python train.py --n_layer=18 --d_model=128 --n_head=2 --n_kv_head=2 --head_dim=64 --d_mlp=640 --vocab_size=512 --activation="squared_relu" --norm="rmsnorm" --norm_place="pre" --norm_eps=1e-05 --positions="rope" --rope_base=1020.0 --rope_fraction=0.5 --qk_norm=true --attn_scale=0.164 --bias="none" --tie_embeddings=false --parallel_block=false --extras=["local attention windows", "normalized values", "value embeddings", "hashed n-gram embeddings", "a smear gate", "an embedding shortcut", "learned residual scales", "skips across layers", "capped logits"] --init="normal" --init_std_qkv=0.109 --init_std_o=0.0182 --init_std_up=0.109 --init_std_down=0.00815 --optimizer="muon_variant" --lr=0.00966 --lr_mult_up=1.39 --beta1=0.93 --lr_head=0.0068 --warmup_steps=0 --schedule="wsd" --decay_fraction=0.643 --decay_shape="cos" --final_lr_fraction=0.0 --batch_tokens=16384 --seq_len=256 --doc_mask=true --train_tokens=183600000 --steps=11207 --dataset="wikipedia_en"
Each number is 500 + 25 x the weight over the matrix's rms, rounded and kept within 0 to 999. Layers, rows and columns count from 0. Numbers have three digits each.

# down: layer 8 MLP down (transposed), 640x128, rms 0.133, rows 252-271, columns 64-127
# up: layer 8 MLP up, 640x128, rms 0.417, rows 253-272, columns 64-127
down252:509477514474513506504515535463541506488441453525544502502495460535533519485513489488466532476525491502533509455504491489456513536530494487511519488491498493507520530495505494503478507511477442
up253:497535504523531515525510561505512507506481479562482551501477494488496504480486549467466487485532483527507497484500463504508491494494494502522507514461513511488499545518507511466514500489479429
down253:489459505507522483459526491499464528518496483454510494498490462425511495490523501554534478541506490462511545523478495467503509504502477495484470516498501483489539479512480467517495528507516512
up254:513529515506521521504477524530523478466511544474505543514484518484447456509537492504460468543544510453456536503490500509484478479471495540428470503478457521496518557503524492489470481517505531
down254:500536491523509449470488504515499530481491497472479535533467485505528522509512494479477488436480539517488493462551476521556458504475442473522479514517504466507477490491503528476514447508439507
up255:509476510472492500492481490507507534525504524494526490503478479514466483486500486514496502487513493520503478481495521482485489510500498504491511519509517490523501503493504478504524470504528494
down255:517493514499533490514486512499475489498487533499501475526485496468481524482474525483520496486470509506492498502492522470541482510534508472508525488514557492513492501488511460509522482504535475
up256:535478512482474481524553464495557561548516529490535552518480457486503457516514478498476492502548452494495538523515507490492542553504531540495496543462491450527509516481462463500491485482493499
down256:519517496515553469505479562510472512500436476491521511488528495488504511457553483494444512504474479501557507514522494493483541523518514493509505512541525496561525466464545500505450509551495547
up257:468478499517518484494534464518480527505522535516531550499503496496491502539502520475508530496489544530513535479529509526511505502522480526486502510501505514504480505474480454472465533522476496
down257:510511494497515426446482507492539513501513532482504496509508508484513485519466528459530508492523506539506506495520468525486445496460452502540556517541510497498481521525491450502495489529507507
up258:528507474503489530457502510493499515494481487542531524491475491466482491492493538451507526527515510475459528522491520515536563512534484537482487481512501525495522494506509516477505491507525529
down258:497470495508503503512494504496485479485540538503510507520506480522533473475501483504517499483526487495528489514553519497514492478455447482504486503535500516496500482450509479501508475558529532
up259:519505496515514502475527539527512533520464505511527526463511537514497525464504475463517520502505548519494484504559523506469485476531553508518482476528477497505462539505500532492517500513487527
down259:486501487542488504460520468557515481491495537466481492501523507516499476508494477487479555518495504466475534508495499481501522511485526475506507517527525502482526523515506505491535474504533495
up260:497565469501512479515512503520485572552443535529478481447466472482501446511491477479515565468497459558486479466516538496444522535499491462571512497513475504479490489526474526483453496529492487
down260:501520499485525507530493489526462567521485478465480497439475489499527455496512476544524492494479475501469451508541453501514497505514461467511543498498487547487497467494525512477452528509492484
up261:448494459531508522470454498472481505488499514527499491482465513478543522520540476477481498519489489472523495485535479491523494458507500483461441506510513472541519490498509458527512442487512521
down261:536500524534506517478488493481500540540499500522462512504509506544494487511494514481503514540486499528542474484479509543522457556490487510497465554541533533486510524484492493498480527478487480
up262:493515506478435495524527506507547497523525523496569522497521517484504478517488462538503532519493490515496428532467531513505501444500562437504468510533528556492525477523539534503449497512519474
down262:489513468467533525449498490486504516548452451454494511522450487520524538477497479478503492472507509517494481570481492544522506492472524506497484476445501524494459522521511446489480522476512513
up263:497531482486525504523546503506496513472488468522500472477488502561516525490501516493499468490501535526534502540515469484492479481543542536451545522442444447518495444537488510510486476501509538
down263:463491500473498463554501523449516498486464494473495514459515479464504459479511493514510468491520466512459468506535477477463516501510479507463496451495468523486529500451474446474474503516496457
up264:502541497500497500499526465523442462491521502464470477522492477465504501514471465534517494460447501505508485478508496513548472489489485552496491472466486504515495491549472483538541517537514493
down264:537507574483530539504557520499501490507533545487533499463535518543482478501483521499516483401518474473499472581507507506462525513459514496543475491488503487498488484539473516461551480525532507
up265:507519503494490478501499519518523536491480478524504526505508516511528483499525499534477517496506548483494513465506495538519464535505531504503475498511488511485519502481481483501495492507489504
down265:502547483491511513503508495535496507509519525486511502491510492495513511502481492503485496501474506497548480461522510466513498516503495478513498521499475521526476479480520491553526470492505501
up266:525483499447534512502493503465484496534474534502490535534526475533566464492561453496501461481483485480471527423490523511527500490504461528483515490496495479494485530496540486543522489517502436
down266:487520478502500489494528516443428472514530478456484533523497479522515539462482471453520510457474530542477477525459502475554508527482510523487483487498482528507466508450491454506561515545488546
up267:520554517492487504499548464505503502498515503453498506540498488475517551500513519497537466520476484498499434488482463503491482496504477482481504494523497489534482500522477484470480517493485516
down267:547495505502488502524502478501469522477502509532472483483485519461494518532530508524468511497507510509503482510484519464514525514534422505516464471481495486459532507510500528511477455492464528
up268:500508469470507505443492467520526505493484493544516519461500514542493502522514464455504496507481464455444478535540485507519459460517542533468502515496467490475529464522487491492462488463512502
down268:527484474470464536485474504537493545497484532512558533528547499519483466500513523481535535469492485508507471585519476468487516468471501492518538517509513494512490502509494488528500533485493513
up269:507488501495492495503492508506497497511488498511484514497503492502511502494507503504499492504500503495506496502498501498487498504491487501484508503512509505502508515493515483476498505489490494
down269:504495508501506487486515496482500493498501501508500504513505485510498519489506514497495511497506502511506512499487488492500492495501489489495502500503499507506496494513502498504517493496498496
up270:490534463523447546512540484500480538515489531489507489483501544472514525480499438501494500544478489499504545488467525492439509428466467550512461463510522521513479536520485518528514484509486497
down270:466495480451464539514527506502526506444473509452475513520548501567499451470477491531507499502511535504480503484516529491468516539547497520524483487500542473427520495483463501505523502494527505
up271:461516551520485474500513507522527548486483552495511495495482476525497510513455506486525443482474485530455460524496488494504488482507500513483494516469516525514449508559494555548480514491495523
down271:475479488555522504539497512451475496494496515451555525553487524519497528477519525515474497536508468492506451529519476520505496510495494535489492494504538489522496485449504488524472532475526448
up272:475521474512508495464502421490455475491497521483504531512520488513448514523519489511537472556468482478507500542481470469519518489481540489498510518502492516509523517522499496494483566488510505